Weights of a small GPT-style language model, trained from scratch on English Wikipedia: tied embeddings.
Each number is 128 + 24 x the weight over its row's rms, rounded and kept within 0 to 255. Layers, rows and columns count from 0. Numbers have three digits each. The size before them is the row's rms in percent of the matrix's.

# down: layer 2 MLP down (transposed), 768x192, rms 0.195, rows 565-633, columns 96-191
# up: layer 2 MLP up, 768x192, rms 0.256, rows 566-634, columns 96-191
down565 099:110167147126108099153147115129167115124157100120098154100169106097115136100112143162089125168128115071095081141107170132138108123094103123120138143172113152179107142132087133115108140150120149147113125165109132138117133110104141070100084121171146139126130157116138123138151102114154148096
up566 096:153136142168118129116119133119095128121107154107197121097131163129149127119119127141083068132106131124108161119096103181130109125132087132158121100127134073146141152131108063112141132097138141126103133132138129108157125110170108098134100167164090148139140124094095136168156112180135136136
down566 093:156106088146105144105147082165149150123153106138186121152121143128157134129122110115119084123123084127092181122105113130092142181140135139169157089111136102127152091132114098140169079129103141127117114134117122128103128151151140110131114159153109127153138092104139120116134098176130113143
up567 127:124145134100129123106136086135152134166112142123108136149164152136127137132084152149137117136105125076112094107131140144132155151185106141123118093090113124129095129114162137093118121142123102135116118122113129088134149158135157129152101158134160108122115133123083172115112127126115148187
down567 118:110150152103069153171140111144120139123117143179110134170183122139111141098071097146133157153108081115110114124163131141138110145114064097143128115108127123120092173140143153117115110131137174153132145113108125128137139093137141103137091169124113112134151127124074093125147149178133144169
up568 065:141104112153115173131125101174134114151098136160137163144127163183124145148155088157109146147141138100170136113151119133128128132125152154135160123133101116162095076160104146115145120124134117140126150156163115128108123120142139150139139135112132161107114131149094139148187138156179143149
down568 078:108121140113128147153145126130098115128132082113154151107055136082126175146120136130094125142059166132130124100154081109107153147148124145131108154140109095199107116120119138103136125178152132135121118111154114112127092098088096122096112106141129125110104133135124123131133102136145117099
up569 106:129089137171135112152137101110136131154104138103174145139100110161127137129144112109160134140144105124140148131152120131119137083118130153113117122143129098122088115110106098110151104180130124146157126093126119081145144177155151111156117120100105143076142149109114131127146090099098137123
down569 094:111135133061119143158096173153115126127155167107089120118101115130130134148115118148136150134142138157089113145083119127081094110157140144109145153100102133129127136143133126116091131115135149199135129102145142118099151164150153182167095128119164136097143127135123121166132110134121118135
up570 136:120138114110110133104141136150120094108192140147087165135135130123147131156161168093180160103093162139108096126117105133117146151095114118122095136135131116106099149149123116091155133143115137153109141140176114137126124170095138094110136107113111120107121162130111136147125126133066188086
down570 137:127176161193159106130154146090124112078155107128118121113117112117138116161106133145142117120138158104149120160116123104148122159098116146120120174087128092145120128120121120088099129093153134143126112085162131156094120178077095138127093114172112110135152154135060142121130104107137101136
up571 075:149123082115138080136151111131131123127133167120108132070135135154130184106170181119138112164143152147101142170157130109160137121109130174088173132096145118145143143154120116152118100118155105133125130118141127119109149144094127144146137101131164133104136102122105103174091105158146149131
down571 088:160110090120126128094143114091104100103102124143115121118095166113154116107094058102126124153165106116135133151134128111125102095124124143113150092116095100130137126097114095158132115147137098119119133134136083113122165145081096141154135112101126096092137125128135074113116138133167117114
up572 091:147156152138139143120155126132110150130129135071099152135126174108116106121116089123128127104116135140149140112131161175112126158134131137137118098100131144101108120103072111121152078104128107114103102184142136123174119136157139105097095174077123110136151131113117159141141129159102131140
down572 096:162125159138131129112128123132132126155122113147152156124116158170138148170132096202178090114120125098132123075128201141092101072162135103133157121164098161117117132135117127171105138144169193145141117130127117111129127089104128124137123137126125121094133158089159133118123141124118125088
up573 100:108129120110073113110183126152091172173154126128138118135119102130104110136183130128108144107113144111133127085112128108102148131153135121110162133124128142115093117122047123122088114061086122079097115147117086137147091135127125122125124127108101106125155118118121133114132091138190137103
down573 087:132114128143117138138158128130092189183132093121137120148112108111090108146170115129093159105105169104146138099089109100114114153122174102162121133128142151076107127135063119181111110112143144102122129155113114146145102180091115140114110128144080115130134125137148130134143089137153138121
up574 108:155154129110097150159130126124109141158101129136163148104153158109131127099112131112147094109119152111118116136125127111101099119130163187103140132121139108144135138146134148113106166128133081127154128131158138151150092089163146126122132105136055161121130166149104138088116130166131145144
down574 113:147152125157112185126156123089132145141130138141126140096153161150163148152091079129137106137103143169120146099138144127094107109173153109107171120135113135126122109166132162136116141109106153108101191114168175124100136124156149110119125166126063133146116127193130138145121152133135125149
up575 090:128155135064094135070146138192110110145122135145065102119128130183126165091132122076117145161090151138151130129131144125142173140117122092129115095128136087076139094153131146123111132147118084138135131117109129117103128136096144118127128118161095125151127144098182121124150122114144138121
down575 094:137095110115127133111123139100127066108141134106103148163108122165073103107130171128083109101131178159175168114097144112152129104140098125173103092115105128137129122171179120099107187127054155183112137136132140126173120132108151115111097125104113130138137112122123083088099144168111141139
up576 109:088162118124101108120152109171132115148136118143105104119123188133066102131130083105102148129119128125135130120135107123117155117075110150069108103183142128115075123123132128160138144166099113134122108149123144101127164149125130155110143138089124135152107157173106121111134140099119155093
down576 103:133145142124115104109119153118111128094174148152125120144161090090107133123113084121122122152110137144136115147096147111119133145123097165079167164166142088141140142147138152129118095116128179078155153155116166125122136164071086102123127152141099129176116115116143141150123115126130143116
up577 078:173138108111143121096124122158093128124119117104130188137126142180139154113153118128134140138115143154122122106198178162105130128143128100139127117110157089102141126104155150131138104136092088164123159148117106146118126135084156170071146150130142129096155112129145094125124103135149141099
down577 085:126116108103114090088098093138110128109134106117126116126112141090139106121133093078106125072144119094135159150157146142130142129140155121115177150070081129113140126159136142122131170164096127172118132143128102142175117102152109156142147104111145097139167138214125137125161101120154130105
up578 088:101161079131165128105102120143104126113174114176155104096089108155130150134131114116096131115103111163139122102139116108136159101121153172161124121167103131097148107107124122146149186138130122165136086104161140140096094116130181130143140144136135147139116079165116148125172104103115131152
down578 094:135123122080108126131086121135154138095068110102115102119109124153148136159081134117104121130133127189156094110140127123154132089125148114107115143079123164080155136148152076117143147162128145140087090159152124149099143143159160095136111116130115136145174091146131121112121102122146150101
up579 092:090152146112150121119142160139130122155123097108137094121175135117151116079140124122125144115111142171144146095106105146160148100113149105142119126106125097125113135125143108115146138142150112150155114118063131125132114127063152145090112074133128098141138149147133111150121153128123119107
down579 090:145135171142136145149129108111128120125142111128099122109175129165122099120101101132137099127113120150105140112142125088113089155199090089149152147114104137124148093109096100161132133147137192129150156085094100153116134155066130104168130144151139111126140123111147137139142155118156109136
up580 067:113163105160113151127144103144151136154159124146172139175158119136093098124143140160097113129122156127146164086152133129101116130083163103085139122103135100122136100137154116124103123142158089129109132170129126139111116124159131129091136121132124176146125099137137138171062154174108162103
down580 071:123138153110136099113101122125179135114099170100089126125180114133144099151164140136132095150125161125120144145113122100118131114128143151114147130125077151128111123157088092154118146143140155121118141134125123102144099148111098128137130170183184151087096147147117143155132140157080107156
up581 129:131150105097097134120134140165114114122153150112150126150116132112108082141153140148169162168155106174164115129124107100080102112110162149120133122150120138118122124126144152135104109104113111197137100123117101150134136101115132156165129084068183138179114112143116089118133112097120124128
down581 123:128159175137112165122125163134114133154128158124126138148118122127106117118125091153168149136125083152155136119124128131167134136137138152118103148150123129115096135155120133116114133130095151111153124113153103121130136158123156110164120104109169107159111141109098124102111121112116169117
up582 119:103133113138105127150081145188123136089107161136086119138144114145149127143154149163113111135147131089127131136178099113118206120118152147121145106115143137125147115108116104121126141116105125136164148114155146173112111132133118118130123145097087096108116156115136123161133138161098117134
down582 118:102132177142136111131123136084113137101133123140100162130115137146048171127137114121137114176143132089142095190161130158143119150159088100128133128140084141110122132125111122143120171127124174091141148089154111145087121122125109096105119124116100074090170137130110111078156146132088102135
up583 129:103116149125114128129117126141101148128120086134088095141112090114130117138155126107118189142153146112134131158162129127105161143113153123158155167111114155106110112144133120133130080165152115115126091107165114163126127157124163103134136140078129128163154114127133148166141112161095090085
down583 128:137144155068109162131126134158116157148081083150127100135125107108098110104120099139125128116113105123113142127150128135137144115152135114149150177112082128158134133162165121097114101114157119122102094092134127138106157150118110128096117110098121145145147114119118099125107097133129134106
up584 070:125089123125100131106107128170117129155130105093111116132127143153147130157141141145106127141159106104132138135134097103129124122129143170130117159106181112111101157128127125168100110097155084097142123147154142137104105103115148117164156101117141179162132121127140099098121126131134146130
down584 086:132190126138135151146159141138139109101104143182138136132154126148138119140130163124100146118121090135118104188152147108157107176076099134144164121102123153122120102136130120121134107108130097152160143124145134155081170128102117177149148103130136107154133139083143130135140162106087112121
up585 116:119111179115097131172159112141135105102121133079122120164157146113100082131149139134085115131122116099105118133194145135144138110118109146120132140113109173163109069150106135122087159153168105159142137183103111152156124116106147080116140133135136136143132088118134171117118117119139163134
down585 112:122087161105114140137135088169155112151137113133123081148138104177105133139126108130133126176136118106110109157116144155111133116108092108114135145123119173112144119176105099168114165133166132158121115175093098108152130102104168109095142139147134158111134088146152148156143161130133170138
up586 129:128109142104118137121146155159160106160136152119110101091135129151101061133149126076091113121165119112138119138112122127128094059116181158118161118151162136111125150124150115097146148092123120139116110158105144179129145157146149142117105130130138118169129166139124096109123138139082141078
down586 122:137121123106144098128134107139173148099143101138116154131156123128100118135125077129129129143112149112113144131079149102137090082154104132117174143124114094159142090143099122172150151132134158120135135167114138102110160141132052125074120150143121100134126131114133128121108135153111155128
up587 086:125157128122123127124120122135112084099162190107124155149144077094103139135159128116076109132151106133116127077075151160081116124106176141105113122113099124129109131137155099106121132121162158141143130128148092121106136125136126196107160090109147123142119085170117122166100113118138141142
down587 109:130137046119117155134129149122157132155140099119091136149107147121109129118109095081126168074131117144135114119126143150118120135137090151121121108126127080134148116107154144141159104146124127128068099146126116090084143128199146129112121111146123142117086073147113120151116155127187113093
up588 096:110097149141102128114066094131100128126099181121127149136160113121107128117140123110135111096081105107129135112109134082156100120124116156146104137142124154116119132149156109112142123146136115124139130149135106063116103109163159098115154111164126094140163141128169166144127100157121130084
down588 108:142121146137095162129103091113138106133145133153114148108146095115134157139080128136127132154106091092082159145164110122120142126101117118111130136156115128103138105125118135125152103170140150131137133160131060093131122148181141106145137107136118124159116104106096123149163103122125144095
up589 082:218102121128154102121137093164155145164125135102116122140143108152147098133155113113162128196172113129119139133133164121149144137135178138145142123123106136141122121155149163146133148176105128145139134093118128139091100122103153128137145149125121135112091120123140108095130121134139107111
down589 100:131121148109113116087135113114144102132151183151067139132125089155165127122141135115126138166178127119077160109143142161196137148178160136148091128106097152127113138133156150130126110150132102135136155097167131164118134097118115124130133151134119094106136109144144123130143110147129129150
up590 087:110107134116115136112137104118078147129121159123107071127104181169143116142105104099137127101103111155109142099096125155156165107120108171140129163186168088116092096137187072117124124109123099139108116185162136178138126098094142118173125117177129147150075121087141162122123121112083106136
down590 107:136151124149146160149138090107128119106138118124128101163156146125133121144153193131112106125104092177167117136135172107101123128183074123184130123130133097112128118135158145137136139144132109129133135113118123112146140144119124124125119104152079182121129138109165105134175107107136113145
up591 086:124112175143100086112142097151072134143112143103149151126118148109106151124136167151147135126145160135121146102160153114115172073166139142098138090128141149127117090170125076094120109136125158151144168122126138148156133124107104146138116141155082143161066114149142146187112117104172112139
down591 102:136130166125156109119163142124117107089148154127154146143196160103124077101096149164095122125136116107103112132153102108155122126131105122127110137145126142161120143103114121169108118144141109137167150174094137129117109157179097152159132102136187083111122108133126143157125106143106137171
up592 133:132167144084148092106139110192111143180148104111152084124102153150139038174182109130166149120139120113143122114127119137109142111137157119126126118157104153107139149116148115151150142091112095154122089129174140106132137138127111129121089086091141112173100099114113145098152119134105147107
down592 102:157122172132112128134147146140127095170180106116116153117150183110155124115179119119155171145136111118132160135125145084147176144131112120108145087161083131118161146113125152141131124096122133135121112121145136101151136198120115092139130105144160099187135124097109142098118175104103124125
up593 085:113148113146070111162123154147122134153172110113128152137123112114145141093100126071139100134077153159116111146136128106132145131090145089098135134142124095130101091139138128127150123151099129135128152139179142122113119142186155165135131144141138154141131064139076103140129146133149148124
down593 088:100120089139105101116132146150105137157155116138115133144130136088148127098112099118134106142108114152099129124133143146161134128124131120140160134145160097109142097132103100135134134151108122161169138152160114135118129152138167136090161134120144129150067091161142076137120158167114137135
up594 094:148123108170111135167137086116106160152141116138111082135113126104106168134145121166184136150093112126069141113107112133100147125164144144087136091143122146123131113135104132148140133093138151126110111096128134133104141166142129132136092174114108160122146124138126074097131124118126127127
down594 086:098120133132128162147105127143071162124132110116121117129134121132107123148134110126176145131103119078116105116124135133126109151121123124147145149114151129148159145126123169111121107121166124150129143092102127183077125141100113143133101117080097154123145148110131077108124127121125124167
up595 128:140129115122148110075127155141078161132159156111136151131158110090176111128116118102158130149110101103117115118164136159111143137096138117146093112133137180132145094110140127132163141182142140143098139163100102164109167128099129111139144131115102115159142119104103128147070145144083105179
down595 128:141160145143138109162144156126137124116158152129116146081133104088148119134116109124148093143094108101124147124157152163108136147112089144111130143171119157137134157147076163156136118117110131143061139162100123106102228112116109115107134152120091122145105111120135076150142129080119096129
up596 116:077142113083130139137160153160178142087115171144155156092145115144100091139130129181126143135127129098136171145148067156114128142158161109107106103130161107082130099151130117114119161106147120152127081125144159156133143150108084106184107134139137146089130114134113078108080128134152177109
down596 116:120102135130136114146155135142150106064143100191093173122115140112140096112134109170159148126139129096097170112175111163155128149141134104128103144138079131091079132136112169179112150149160087081141140120104142122175130116127140166115152145175112115149142137101136078136134075127145134092
up597 146:093128140125152133127108080179137127110141103121146129131144146107138109128143072096064121143115140171130123112157138104092143112176137114156120151108138135121093148145106128098118120086128110080157144121128111151110093143156113132168118104158153151099139137132125116130120113124097134122
down597 153:130144121148145111159097104108146106141131114165138124174167114108133126110115096137101076140089167175125153128171129090093147132154112125144112163092112119115143139135103136080098130126152169095166141123140136130101102145131072112154159120175112135092123142139103114113094137114134132158
up598 105:135151143151155086097162114145156183145115105089111085147132107109150094137124126139139091137135120153104134158176138162146142110116137133128101133087137129135135134125126084144118122165118138132124122121148084201097128072147147144108118135105166132115121098124073127125097112132134085140
down598 099:147127120151126103130116144155164141133089120110178115142114107106139122146148172119127091164175146163065133137138144165111179150125172143110128101150140157146112095153127074129117115154124123147103155101138109172113140086138135144145104118116124163099073112108122140095157133141149130130
up599 054:123113090164110098144126098171111150113121124147089099160157112142113176149117086140136102113155123120118149107138101143129120124106124128150119140123109110133091128156111159085105114137111139149163115114150134170124142109132193089091100129149151122116115139131151103158161133158128152136
down599 069:127099120124125110137104101131183161073157128126146126123103091111107194140155078180164151110148125138134132093105131140115106126117137160142078139161106147126128155106084161119127126146140100158125105151118109132143151116081141082093164133120124117105120131127141073137130132150091101126
up600 091:152111124160093145104065109120095118133149136171104140125135106122088119134141160158153138128158130153144130072122158146083152139075150125145190142164106135140141139148112113130164117096100079127139142114123150092163082136132169087128071128132163098161156119156106090122109094117126183150
down600 092:118121116159147161135181129121140188124137131090126159125069112144136106141047130086117167136117153135155183129136112133111143109135128133107142088126104093141123160121117153108099122117143127159117132147110097131117135145106127112085152128095140107158104116120119155164129133061133102131
up601 086:074087145144121149138147125110166166130122098161113155169150099125123136150129140085119096152110131141157099116133081139092143110084107123114105181109129116122139111147097134115140142079157150124105137182126114107109137173132144140118151105164133095184086111131148127146134152151107125143
down601 097:116112129137123092114102083136147092102122156125147072132108117143145154129127118136118101077120125164110063155121130127146118133081143117129128141091144126167102127131169160129083115092107122103153162136095111171137126170130128140062126094158145084177127117100113167126126120108115087115
up602 110:160159124109099147127127130165132133171136108132117102130115136129135090110168115167150160174131118154133161156115100119118162125101152133100144117180144130096126145084154139111130106097156118162116094123115102161123147132132141140124126105095190156120120098134120126094142143094118151082
down602 086:174100162143123130125110145125099078119110160149127130140121109094105101122121132136158135173091072169116171099079142130188124137140111136126111154169084110130122131133137121130148145112156165087144087130087102148125133154127127126127109113134168124123123118130072108110122125104115116166
up603 084:151143114159108160106141102108149147100091137094109124178135111084105147135136097118158070110135108115154121091119115113140161103135157157116138121133109145106134133171123117138123142119116164101134107130158137120156124112109128117094103087146117111160090136112164119139134138162117113096
down603 096:113107132148116140146170122086126124137124149085073141132077118142132139117084150136109121143099151149122125151116135099097193110124154102137155132149116128152110110109094123094132149105161109141153150160113121163128097118100076128119181150154084070106137104121124128142135146143131124124
up604 071:176111112097071072122151147142139127122159132147119169168141085125151141134138142144107065119152139111137144133094134155106130111159134128090135122082156116124117125152116145138146103112117119112136153135186159132138095152142148102138130154136158113136079180102138117138116105139136104127
down604 080:141137192100132098149154128132114144123159095128169118148160085103110132124138150130123122134154134159132146121075156210149130127097117141135125118132126114116126117122135099111144113108170134160100149149158112138154161172104131068195112144140131089124152153122154078113124110118129170098
up605 089:110156135142117123155152134127098147149105147146071127086142101120164149130132103137124105122134115146135160152157111156148122139124129122087123132113133088084086149131117171140154156134128126104132146178110144133157107113137132095133172134115124137149159141115154139137135091133128131108
down605 105:098122109110102102166127140087114149113089148122092100096136055149147106152077134126116142133127098122092116083126149133117099085133103141137140113117143103137130113125092164122167099104111110115102131119171135136127114105096149112166136148117074154160162094091137081178109093138113137129
up606 143:110120141086122128152133135149141082144142123103143157124150167146140120160147119146127150113159133157094134116130095094154130117112138158134080124110119149111109124132167107095126161124125060117104156127107137157134145120121129115096114131134110144128130126133154123139123125133167179129
down606 116:104140121071099144133118163140147127090125115158104194108141169109121145147146100132174143138101140155113177119144135113172148147118153104132145148110047077116123144153151136158120129092084096096118121139147137100169143090112099116105084094148103092124148123135098103144123122130143132178
up607 116:118148173135147132134104080096154120155089126097089129141091125146128174133145148170147132124093134083177172131120098110110122124120159126156120101106093137153117122155125142124086135135102142150097121152151112140110136164067096112106123125143138134144129146133122076118126073119147118147
down607 126:134098133154130129138123108142105144124090110100122136145091090174149151129130162140088144179099104131133102155096132109136130114134154133130130155099112126128102097130102128112142111137094128111103122135117170103122093127137109178125102142129121114152158176136058127124148121160118150159
up608 068:104131141156116112110110165083115140136122151130098134183142131127120112112131123128113108132141130129129163152148152109147121131067141089122118138133128115133099111166148152130127125150111078113125118152191116163123103102142173137124092136137121152165108141133152159117121149109137144107
down608 074:154135136093141167108077117143148137143146125104141127126142135137148125143115137125107133091121140130089103121144106076130176150175100155110132108146135127164090141129114152143125095160138105165141090112127124090127120114090126152158140162141117140185136120130140127146147137149099141086
up609 103:149120101127081090120193148155140089134118108123110155099143108124148142126108154073103088121099145174106123116180132078149114122122115138182123155122110139117114129104120116129111159146097125105140115132122151134130102154173135122128146124103128178130123094122128113123166088118114144125
down609 109:150113121140124133136127167151143145144114161094116159098159095128102155134116133186142115183129112159099141093115141134052143125145140140164127132159096149138127182120136139114131174145117168109106118152132148165167110118121095130163139106123149119133099142155129141135133121132146123112
up610 088:106113120113126150128096146119127105164120186138096158127176132136116160109067104098170104165070130116154139095110085167108124098157118117140130101147114116146137127127072130110145145177112133149136141106171124083096132164116115170124126092113173148149137165113137102114131144079144169156
down610 097:146103103136172138123135161135141128112108099121070166167109120152162158106075131097132155137120101088150132121123092164143112145134145135106148142131160114163091102146109133133104113108061121091115133120139104100113131105149151104131109134160121133108163077086120113114157147140092161134
up611 080:123169110132095139114139123133154105142106127118141130158134166140078081112087128126141103136113134153152128080142115191089145101100115135176110142120147121119123115133152131146131110130175092115118143149122143131094154118116182136063133114118148131151089161113129142113122110099139098128
down611 089:113093144096129134160116146134112151124106125160108137102090149130112101103136154120107175115130143120161092138122156119111093068122150086149111110151145184091086128125123172148126121127152114134109106163123162120127111134142122141100121115124133094124137133101095178134130125094082129125
up612 073:149158127110113108097168119141115139141096140142121114133140111141091155163112123139140116068103123125103134132139111144146155084075156122114097104117125128169123122164090128080126120153067127101127096149120137147133066118104155143119146138119137130124157151124090115124141137146155135135
down612 087:103116126164107139172107164113099113106142147160117128151111168099142168130127131132108081144135082132154163131130113126181154146136085055185153167091098138137163067143098128141078097117089120111125156157090153138125151128088076161139125134163101173113115129110114108134134119088142152114
up613 087:150080146102164144099164103129111135141099086118139125155101129133130121103158152139167084119155134118156134115166070130155081129099140161136146109089125158102067131089122147147121207112117117115138165176148128138116129081103150151134112110147108148142081123152106152130117111084100157132
down613 093:125122136111117106151128144092082131129172102115109139110131146146145133125076166136131134145106130137095111112140113088108140115135097119155129153156148142116119170152124121122130130153134061113133133154081145135112138181137162078103098142140149116132117122107139134122136140111135141143
up614 112:133079142176118133130106106100137154131097169142135128124123145136141147132127101121125110126115151137170122154119133148120128102113118108132131080117102125115100130122154098141102148108147090133151175146091161104133120157114148122179107140116129160148129138164136118115123127134138172138
down614 126:114103113174115142122128101125124136149114112170155160155176167145146106104126127122151099108138145127117134150127136130132124113139168132137112146120126115114136143122136106137083132101126130136139077116099122090151153153093124119188147150071145161091124118119136205124130119125146146150
up615 067:085103116135142152147128117126074096148118102127167122128148099177110125113129108121134146123090144167132134142145102113149192111072127136134143130120126161154111120151163105140120167154167147121131118156123126152123102165122123103144098137134125147140117131127127121153123118169146115160
down615 082:139150206130177122150083132150143103121134133168117105072157110131146145153099176134136122156113134110098103153130127133165122143102128134123113176154110110109132108078111120159126113102169126124090136094120141114122129136132112137120155146127143161154123083133122102190144129148184141139
up616 090:134123081127086125149177110153135135143122162092151126107160140087152117084149133128079118115147101075155093166115118103135168130100148116163112103177108103137120159154130116161084079075140109130140121154159096128115177160132120104140148116122159163127146090081107157136130097144146116116
down616 088:131155100163112084122150089136170117100112087124163102121102092115208143112080124133097147146140110176152077145144142050118170131149132114146106113133098136135083145125146146111116168091115117102129131144122145124146083138134135105149090154124106152166082140088115130137113113161117116155
up617 117:152165127147137130081154136160129144129092136109108150151177106166157106116186133122116131116147124104125130110116086091109123117109154132144096143084137140070072073138146125158132106188116136155121117099129140136144115117097135141161148097132102174171105136112122156111116157139153160123
down617 123:158161116156114106096116105136122120112134117141110169132100106121141100096113101124104105130168101082122110116120143126120141109191137100149095145094142096112104083148133097109078112164137133154121100128123157107121119144100140129163138108112081165154116131116145142139144124128135154134
up618 079:120117107115109099129113120126115120155116156115171137117125136155113120147099125107155131135130096117096111112142123188105107171129131135121091105119128127134093094091168099105167154160117143134121150144167110133155133135095126130156100112115176201142122134099115109112141138144130164111
down618 098:131133124090106105127158136121109145153157108116103143182121129132119093164164086107165092136140119110084147158097158154142106095141099132146124142109144107110158152086108102120124119119096186146128137160144126164107147150109123146190113145132141150150142115112130124126117174142135132152
up619 079:095144087089108119152120126161154178180121109114148124106127121117164113093120109105113139112147155114132146103151123171145132143151146108086119142146115089152132120089116106164085137145107172120153107136156140150152081157130136126102177134069117141105092128107119174121131159119125151122
down619 085:156121107091107137144109106087132097142126134111130130146113153148143147134137175109140127122129161158128156133136180100141096115094111126169140145197120133107151120169096108149145137171137120136144119103175179159102079115151074144121125102112149120135128072122174148120133102136105131127
up620 068:135111076172138155141148133108099139191107168154108153139125156129136130117123104115125143157141184145119139094098130151148167152081125154109125111091127081135096089091137138139161123129147092156154139172144128136114159139153148158126100131150132140156081117120125109126109123124152122157
down620 074:121116099176155127116151092148113172165148100109115094129116172129142109123129129138116135152100148140107157092123118132102160118139123130124157118074129105145110109129170135155104130128113142154124117134139153154086165150136113143118114155103123130187064118140160155147160124125133121170
up621 075:121115088146104106165163098170139170126139134134145179150086127153137098136090137156137125165179118102149169116137161152133142147126123147131125134112127126144076128120085135114128123140110081154161104129124161148065141156153181120151130140119122105144134161124149117144167118166129127144
down621 088:093086146144119122138159138110142119161163141146169143130086108153155140190149097131146093116129136110104143103129140145128113112122155161158133116163135147139040102139141144120112123118126104148125098136064111112139136116147180119132146160157117135146153134163154164130159140119102081133
up622 082:134156147136148146195166106119106119126095145148106132111139124100113102121108113139128146159096135159105116112136122189135120127128142089119159097091133123165103144175143157105134128127132140166137096176127122110096130115111114158109135143121161150161147122149077157139133164112147158118
down622 089:151162123117118156147104117126114106136120065145123094104062107129148139150126098137138120172133157146126120132106141093133103156141173131199086124144092133127088133155159127139107132166152154136133143129166139103083140102073087130125125143105172107148110107127131135164148118094116119115
up623 080:147137099110083069088120130187188134156134134096159170112122096124115121111137095150126109172128166128106098130143152127109134143120159118101130123135089138081113126105172115155126138136162089156116078130144129118086116122105164119114101111136146127175108119086105133134111129176142130123
down623 096:125130156127129123130148137131109130128103112142126129127088112090103147119133105122137096119127125173100161138086167128168170097121130122151118149073112092118079117119134120138104142161114134156125134152147078121142118114118144100143099111119098151122141146092151106154140115112124104123
up624 084:125088124115116124119100101125114110146139161134147137130139131114089167157136150131122135097105118105090122118131130122126163098107132124157139095102088104136117149091114144084131171131153076121132126137158116149120142122117127096098128118092148102157127160140148138137109096082067140125
down624 093:167122121133167134128111101144132090150085140117120124082170116197112110160128133144117136164147141132115144085114140100093135136108135122101114103104119113113137114091112117087095132112137121132173139149081122068102109177111109133087104133075123106131121138108116109151116105134143155109
up625 078:117109156076164118143083127132108121149082152135152148185134135152111144141078158111129170108109117127096130125107130086139168128116154112110137105106150114130133093125118095149114101095141097131104113115157111115071144134101130133141107093115125138123126130109080131185105073142112106145
down625 079:132092106115116145097158153155117127093105124142126104122120122135118113129149162134111143144121083039100143111172150067117125152108126155141106157171122118147104132147128113130114131110141155093126115136174093138155157134128080118148149142145098122133148108147098120151094171098116122113
up626 127:158137095113113156196118106158147114118114133108133091099156150155101159128135151134106118102123111145152124160127101144135116139143166137144090137114117113138085121105137136126159122135113109136130115112134115091144121157099107134116147122115104125086101094137140164136123070130126147104
down626 101:142105134122119163090159105138116154083099165134109147140117118136113154114117130126126151099123173122163134143092113105131125162136103098127144142108150109150121141133102109126139099119184164097156130108084109138156142162157120119072089128144125117147169125173115202118108145133148118110
up627 106:161108069130116135146105119100110127110116123112070144163134099156105149135122150134134077092135138166110098137111174155146119099130149131073154127101118124158127117146130120103110098122140113122160179144100098128116125120139155152119146136164095143169125085106106122140137147173125116138
down627 092:112106122115120125097134118126094130099097129142106125156141124147092121122114138117116143110124121152132127164138125150167183079110190155134125112123108080112139138146095093104121113083161134149140169152129096123123092138156112112135114140108053111113121104092124112082136103135121119132
up628 081:116098130136123085073192172114126136164146161122127129098109130134103147126123091163154078132085120127150114112116129129094168101115159130134187135122146101114113147168130109114134123142139098114128137128143171117121133176089145099157087164130192134104148130097169123095092107157113141147
down628 098:108121150151151109153150116084112116143166148155135101105112147118148134125135118128131117167129131110180130121153128131106127129078163118147116127141166086106087124133103119116155174101146096150120123129132129108112134103109155156134061148159156139119130193125087142120139171151134103163
up629 128:142121123078148146100207126155111147137089137120116136153095140099088103131119123096111124118160109080155130122124157142178176109123121166119091146128149148086115137081128131044089110149137083121114131124153142186143096119140170137142131143103079156141143162133142113130134095131118117111
down629 108:142120132108076120153117138124130105110110140145124199082136111139083172139129161091187116122080126134145103161121156127167120120160136103115133110137116166111147155094159138151099127117126126141139079144136142160134165145123136151135118128145110095117141191139110136117096128106121123173
up630 097:099122125128097151103166131145112134108082137138125133130155098145095126149091147121127141078090168066119142094149119089133111126090171118129133144153097126139118162120152107083067102177124123182160112143131124128104130162135143150090173109089149130110166123136095127115183114144114137115
down630 105:138174140146146126092126110137154138102167157116116090170122107097175107164113111160148136150121124149136127162179109125137159132131108118124125149113084114114124096119165119126139157171111112116128125145130131131153136177157135133157111147084140126130150140130130127151099137154131082153
up631 070:143119125130130122116155124160176121110181105136149156156113091112101122112083134091088087104093120113086144111125129144128143153109163139159100088163127089132128100128074119119139155114089126144170113146139136128134180138147149126145101121131182135125094118149093162089125093116152148152
down631 099:092128144101136188112122089142141113103127125142123113134169091125138141104090090128099136136114151107116151106115135149166128117105098150167161140161114133105157146112167129150128168124126133096140140124147123175142123129181125100168141170107127148125093118111125125130095152105080135105
up632 099:090151121139109141125123144155123157132194088121147128101140128078139159152128119133081085096133117147196097089078101103132161122102103156144121156127125109108128149172129129126112155075160113146135115151133113155136132114160117145157138150109153114110122066094138116123141132139126135168
down632 093:150128085072134121081144107148138110117104107132174102139115170124104115183049116153121074137136107161138139116120140137109134133098125123137107146128143103102122131172131130137123124174130114136147107146125091106145091138145129157117111160103124104158113123113113126111159122106134115110
up633 127:114091048118119161149121063108135102127151136103131157163130103112109125132142093109162127127169123086118143144102138137109119135130109167110142155115138138139161099134146107121152133167137124125089107139133103106098134124144129113189111164157147119116131144088138128156129123112105110165
down633 095:133124163111142125135131154133139113087108149133128147151124145065152087167149158091127166151138171127119100119096144118165126125132106151143162132107106121122115168107097194159086108048121159109111134155114117096159090127113121135123133157104138129127149114139120111104136124117137126118
up634 221:148168131124160144105128147143093148145123112129126092136102109122143141134151118113110164140144104129106186146156124110107117146083153170121117142134172149102107112102120166160132093124086119150123150126141125144169091117137151142141136152138172141087103149150145127154133127121131127128